Each number is 128 + 32 x the weight over its row's rms, rounded and kept within 0 to 255. Layers, rows and columns count from 0. Numbers have three digits each. The size before them is the row's rms in percent of the matrix's.

# layer 3 MLP down (transposed), 384x96, rms 0.127, rows 81-114, columns 0-95
117:137161150167173155115117150133125104161119159130162131121208137087133160188106116066053078063115115105135172106120161122111147084126128157120177102153135092123103106075125101134192122095116178075208163165136122145135113137114146153161138152153121127131085150164117130086160112219151122150
081:116118107106137219097066115128084108155118085127118140119073149118128109032089125142158092133133087156142125147077094152089127141127084064098178106186103174052108127124172139101121080085113096124143151066111105160104118151129107177145160096098152133157165088130125151147107124142133172129
115:147171129086137116095091092114068064129108149081139103129110118073107136178188085119133079116104153097131130166141147126097060117130158149118083109135080094141115131163088140071124136127152128109131147156127120174127137171129138075178113062176127114155129105080133117213179061106072125132
090:105096140167187130148095155148146119065116133133169154172093200144127113126102071102102096106056132111123156132078105136179214107121115133107139087169136055168094099120101148084068140100116125130097148171135157087111103123115123116089149128083166118124127092088151118072124093075104106095
094:163113101143138164160128113105141093053060127128081141125093118162189128116143081148087183107111128166087098134132117088115137102104175122108170117103074138145150143062113104148074171134078157140147120097110135061123102196096119138185158135128040123118083061119125108136124107118150145103
124:094167121153010125164136136158095144119078071142113108098101083135095179125169123112176119139107111093180081116109169172129113121122159167113124088141179101185169110139109103156092141117138101114150105152125143118108179113077161119104127104185097104201143107085139169134125171124180134100
073:140134090159160134132154137129137128165090103150112126123076014140143140138129071125108181164146090160114101156162178197146165134128101090145128175122183146118141090107073158115156196114143133060139143144099111089119142148117074125148108104065139141119156154106138141075133204139122115176
107:108182072103168157094147124119108119127154081148165148096098176069098111178130149163123182112109132063127154111123136123116103116191068118159157126133090157120107070112117107086109107138073184144120124170118112135098116113159143134114123109087104100186098140125107101094215050130117195140
102:154149139110141129101098169163082131137155113120112147129112098126092173090109146079143184142166105174103083111064116105079129105101121104098084149065054152168070092169106148070144146134086168168159094198136102109133155186137136150082124166094126120149158142139126094117156158165064138153
120:135075169053086133077164112114076084085107163145067112164163133091117185099104136112152143101114150175190110149163102109165113143145145140153141147158125150111156138134115051148099085138107145152134109112170125123134132071103141133054089130143122114223116117127094124148113104065132150086
085:181119101067153115173124096128049131138092131136147121119116133067111132071169083143122076126152088165145067069095118158096101130130125193105175091122170139075081139147160125114155082104174144126187120068145149159129104042103153107107130134145128120095135126129116079085124093155137129132
085:058115160118121159180160072130110032139179141135106064141091171159144095179158104133131173132173106108107169167108123135154068180136103168088130113120105151162150179121142138183123130134106107128145157136119139093155162107143112113119136137134097124135215109100167161054153116143152107090
094:098141166105156126061160078094132125135180131124130169217131141124120127116125158155192125139155133091151098119055109153054106166129124112130100127147158129111155087116090123071145113155181098155109145174158110195076086181127164145069083078143134171112129145122179125166111120100109124131
114:154057157131122164122085125153059100110179099148135120142115103123167169125180089132129202146113097118147111093181144144139156127156170095118075123135135128083119111206143113121157136082145170079160164154181131149057141157070140088163133151198093143181122120151131126137075140150134160119
100:019158118105173159124148107192113134160060111125161173138162118139121161197192129135125083091101139101139143115162155137090118120148116114081095079122119168098062118107087118160141123126093112120217102136142104125125137153127130125102093194134104111158122103191166141144086103103109108137
095:095085102121164122109096146088127129152186130112119181051164138139094117121140137126131131122093142104096132174121098136090136106106146201170136126094132124136153142092121143149129074112146076144159158149164106116135138075126037098129084057080187084114082106066114110121085134090113199112
083:103094213180076134047126114110154097109148117074082088119159127159156137169091157099083092148140131132105117099135104128139085101113129180208151138159131088098106116081105094117157152137157123097145110117093097162124105087066202084171108105142143114131111173156141118132127109164175110162
097:115130135163128105115110168125112113128167150117121142071097113133121152082113098207189157120091143120182146143120175147156142122150085127133090118153183168130068218176095157134192092116154193171101161148131138159178192158154127169179126130160122146152156123177094179117132141134146129101
081:087104157099100126003132099090147114133176177114138086118172059154156181103213136113182062083104120143067157145140089112128088142164101112131109131124143125115165109150174110112152140101085076121107145149115104118095109084166122109106111080094141131104120156124122107135132099123151166122
080:139146158137151116120112135130138129161113135107129155125098116187170158159068138180158163114211106126177204141160112161136102115120063143109094164130167155065055088133119149129132148122157149136103132131084115128107172129075128082134092134148189113083152064166139122102151138171048103150
118:175158056151184079122134108132104076118115140064124136160130141169117096104115112124101187163160139110137081179140124104111149145144143113134120138139129135163174128117161117121138144138189168110098165104097111073181153142107071073106107188096135157163091132155098174140192069113078063150
101:119097179134104121150126138206130106084084133153142136145145125087145141107122181130162151128149117132075119118163118100111153085128126146112135169155134086096198123098143172149125170112118128220135134207130155156154120163111117141148142133194112171135096209066148165052113144096157112172
086:096134158099102116108143196165054155187141151113155075154096054105095119115134168096149131141163163185126161115140097116158138131094047157115179156115122123185116104139157138095148106130134150143105088136117154088156174168068095103151133086124097089084186161089163134139126115091146149167
093:174161121137106128158104098181182174114095110095149121120157102119185109144164093141099159109146141156152148159128082100121112069090155150090141183132112141122133124202088118096160115089120123077181143107152147177119221130126124157086172175068113129119094165085104108155110096111130069082
103:106098136181160154025093107132179122115132112154116089085151100136144068104075149123128151112169119116169069129077124102147093115129120113181142158090128104107154077125143149114070099063111151074061101155102169108103087118078160107131105111129118116126130126135108155071081184105122089136
096:130116086183108147137126114170146116148146146167128085125129106132124141113165094094086141152087153109106086111148187144185155097110154104110150139185082103098147115141122152101084057118108101153171114151121178119096093055077126154120011115156114127117114184136135080068174104104146117130
077:124101113108115172114062126150143165068095133174127124171044162161157136121157151132113121121102138093119134138160117127076156131057076159099082150154166189132152140134132099111139168098152095156168130102188108129140064123104138073135224132070103146118155114081124167104153131137145121091
098:144194131091075098121123128084122098111095147194167097183155185128135126155129161110175168149133175096115134146122187121160182152152127139152213115120186116156153113083138124149102137124187165170132141163100092106134171110103162076155126103086119105098144145128167161076130169111141182166
084:131151126110091154179182109068151106101110131142083164149143133126106158149186145108122223147122067074144150119189155116116124105130142150156104146113096164087108119135129147114148167174132151138134113158110106138122191109180089176132124131126081113175148118142124128175204208169120086075
097:190049123142133085135125086109115113119138132141141165150178142131096214150119121164162157156111136128084137104131172140121097063152177105109156078089102151124115129112120123093122138158131141151147189112133141238066131074117121163161132158139120075155088130103144079148182096120129160153
107:109163135103220124125155163128117141197109136150129127127116124136068092116190080139136077131103187095145156139179122140128108141183150160122139052130127135154112140142152149162102158143181110174130068139101080118151126120080156110077118084114085143105096143163062078167142111072122095098
151:096098187143123188162110126138134122156145118066160125125135097118136076170134162174127119141095059150140157142135121131150103143151158113142153087165072098173116161113172136164127080146152145168122124129149153166081121110141051135125172116183149124150093110147140000157134099119144137096
091:107108146100161087116140148140131102205066142086145094089111101062096085135140139115149127093161094108131105112132102108113086164101113158121115166198159136151102131103123148141082150075159146179174096148099162080102129090125120078125059153152135069078110150111091154054182137146089145131
103:127147138057186127142125110153187114136103086107133159087086092129084138076132213144086121060154127091108122161178118204094086092123106131102124133085089129145143102148146179135155157088134089138156139138085150153168134136100167147144137154180047117136058148123110138110096117108136127103
# layer 3 MLP up, 384x96, rms 0.149, rows 82-115, columns 0-95
068:128103133108171131106080110124138163159107124155170110102080164129099139068128106144092153163173100117093193207167170169110120159166091085088115080130155156202146180150117132165116100109144120131111122129129110089131154179167151134101074133149162138183128118172070120096157144096200103123
112:059059167123161123190078110081094122149176184125098120135115126084110153187101127135115092130165164171126108146071152102145093054143176107137146144108141099167095126120089088090122141115125097156148142163095124151197110138160108149159076122162160127143124099105154083157152113183094169160
085:145111112149114191104104151076043156139183125144120110157058118123143078087123148107095126159101217046124178184101073102124116063131112147103139117115139145133064133143099182127156169129148121135141123093122116137138105114101103140129145155132160121180057180122123122163159118141109153115
086:138119136129164135090114166097123130168140132129107115166066139210130143176093144164087185149136132152129112152136137101108130139082120089126170126068093163124104144093157089108102159171123128160081159089178184076183120163163126131118079167096027114133111068121181165129121131114107137101
136:136115121150187098162110117145122072150135119118089126082130104100084131130147109155144110138123110135070119137103146127160133145126124126105112154151155128137157138139003185128117130109168162085191164183113132122159168072033070148118095101115132151111124076145138169078140078108091093165
056:173200105111117121129164149143085107089119162104161099128067124147118086139197126120107239123127169142110171169101128201149106103155132085116104130142168120154091150089172127111126099103116099155166152110134125095183125125093137141181103072168151075144070123114136134103118121122105083172
097:136109111133149214122167104036128114116142132141096114109079124128172096100144157127127177114110155102124133177136059111214125126164137086119151140121126147177105110127142171133090158113143136150137103147128075125102066117099121113189119123108125141117085143201178142148157098184115128041
102:119126076109101145136129095117058098146131180132100180053126159101143119150202102197104078165207105114083148173162098128115126095152145133129114054119125158126136099157168123152105116150122149081208107099137144095122098149118145094119116130133120155108126143058075158119099126111183112137
134:099138166108081150168077121104056101107126064139138141151196146096137088099164162163165161115124178153119119159149116122180108168170162129121141078090114139141141141096109119164081112143128143137124109109160177150103072130096183113127060142161173155131122102065139147127064187160179102132
082:146093147122135092117142113161106088111119098080232160127166124068082115133170161136095114096131150096154140100164163133170060138109126162124117172078172143149175097180131086137148114158125051144149083140144154133166110063111174143116087158125090150158112134123161101153137109138087087180
074:077122170058151102111133071145164108122140086134134217148103128161125157147134123146112153084141087158147057152107110153117120157127131184097165145121093126129126146092146128105161142213126094123157113150126158100168122153123127108143122115129123181126167078006126187112147106172096127129
092:073095169183117117162152141113096105156185156145126150078144141114132047131148132146169112154134124132129168118168111149145116131131083128134130155142093148120091144167113174115159068091166099097098150093153191156157107084155083104127110160166148133173168102101156094139179141197115097223
113:103104135131130149130128120221091088063151160156133142164114092135141149123124077096087171142091158136166112120168134150128138116141180103153068117181152093099112131162132143106137137114089177135102134160142147144043104116114138114076155161075077152170110111131175161136159088179041106102
100:125087096136080148135181157153088111128083101144147149106085075149169097164203111158110164097093143116150048160138135149126109161160074091105098114125140121121153146164153118152183099112140152100142088150157153107072130141182163075170120198096100120213129139085135119128134174128135164144
088:067126103076131130092128115111059163150170173091124149070162118143133242101138155094184138109098080053122141137150111151080080141127162123144095130117152130153128151157142151102149117139103130118119132122173120114136189094105162131185118097132185143086071079127123118068148126156126124097
087:117163050074139107188113185182110123131102138129119144147087129119142134105104072119118200093085109110150123160141119138129160096138195060083154104122159163166115115130126135169118099142082154098083158145187148115098123170172083182113096111151141134095097094130077172136149127111073147085
082:143192161129105132166110101152142099095133138125146122126083133129144059126143171171213132145116143088166169172137083154130122156148142142089112101162108132102156084155111189118155193096137074142100146183142091150083176163108128062109150076122157135174126079175149099099127102157146157178
077:178147131135115137161139132076147103085188134100067124151145174168169120136178146153120065137105141142114152157085097098170069149124129140114073126090142127085147108173130150093137137100160189140121105142179160097202140135133096170089087114135129170141171040124117128092116079177095116157
085:139071161107125111150091145106205094073097098169121120102138138124082140153143081080110143062074125181118143110088129170143118149139132108053096145140166172102186164162148071110140142137109174122117141128114131178141140185103084082106153151092154130096078101122170109141166164098161163095
115:160120075100098152104207151105095146091166104091126154116082157175159121139113133170088165137130154098108114188133196141102134140054137112132146122113131174220212162126173136136135106116159163092128113184153113113163149142123157093168135161090099130173122125108141149146137058130107145101
092:070155098156107126110144131153114178102171124137174114187239095109144169083133132162049139153166130100063147140149145149108118152141115115077185142184187158163167125113072188161130180128149141162152135152083132143129140086138100106086142123133102109119157142088117118147124138100112129160
076:094105150149088153134099146121095121151166162084154127097146153095139050176192125172135172157106091037124140126182157111126147132148151142102128104127115109150080115096172110122084134139123103178167152100132174123102123097192129176140074147189193162107123169134108084093169127121154080132
100:131143136135132086087179110130057108115220093151128154132088140144078130095129157142177149080115109150103102175127186128136142137144138108140179123171165145138152131036142142120163112139156114153168106104130117103144130162046146093130102089172125106070195054184111138138117129140130115127
105:165165113128175176181069155128134168151166129131152141100182136102073117126145105135103137082071086156071140103194109147126090103079106101112155140163157178151120097135085143144075144157157156130147112136209110129101160135120103143108063176082117168121125109127124130165178120193106091102
093:165119132108132128140104131103150110139104114130131142151033115147128164134125155149088134126076125217165123178193101164182130116152135129181116150113136119159083078135177079151142155130115191113180142204139094132127138148118120066134129163172077178135134129139054118098134110115153080167
081:080071137122172157071088133174116126089129130160154141159075146163125137147155185132075164136118150138131099155113099129055115116063101191114112132142133105117120157142089138071107179117133144157114141124151184111187092149142168110073118191180141170159143100085155152088140071088134111151
079:147138122142138074076118152157148150122185158140120072148126158081111073078146100108100099121113101048133127126111157177173121195160128107071157115141183132145075087077113085160143134107091166112126143159130110108142137144148123114107124052106088108097095050168106154103127142118134193095
078:123098150154198093157113133125033142104132138168049070114089115092140201127121133142103122135127097064128127061199179117139129182132171122134181172127138143101106128159140110106134125160139160112159168127178133136168111135180124173079101168132116131128138107147125111153085180130159157146
100:133123084130143126161111095156112147128112139203121056149170140136107177141134189172116172120153109157119077170158116171126064146150138124108131175123123138115142099119085167099122133118184184105123133123142129142126110064099149147145083117051080183104132063106182159075134161098152106182
114:144094100129143145103103076157091180193093161117131154056188093077081109086159149099119123117113093103176132103150141103138138225152134089133111143132111134134054078158110135153088121185133106164181188135135135101158141105123136102154110099120098127090126149169084127126072145121087107162
148:086077181105135133130130192145076102147127156078137126115091119099132080158106177167129164136088095113147184132127135136147080166167132126093127083197103128190128119070183144136167104130119130160140133143165198170136144124113092135098103142203144138120084079085162067141131090130161107148
095:127097131133108141141154131178131059084096106142146137103086109167101109187133110156089149070127117100192166146148121131150099117127156094171168115101099115016105120171122094118150198146198064171142083114126093124115146095116154160128152139097135140175151137128122105145068090115115109175
096:158106130107129080133143080127159116106082139161136072047086131079157090124132109142139131102129173071217117134126153171127204147129127121108096153185114131164157085121106119084124146103188129104112147138101134133182143118133047130099168156115188110133083120148104131101107097124054114123
113:130106101119093098182153180162131145132057173129101076109143147171124113191142140163118146165086143149079097168121125115132112067210098102146100160171109160122105157149115082165133092116134148191149175092148115140197136122124141133114095131116109193115175144153091105122104133196166084114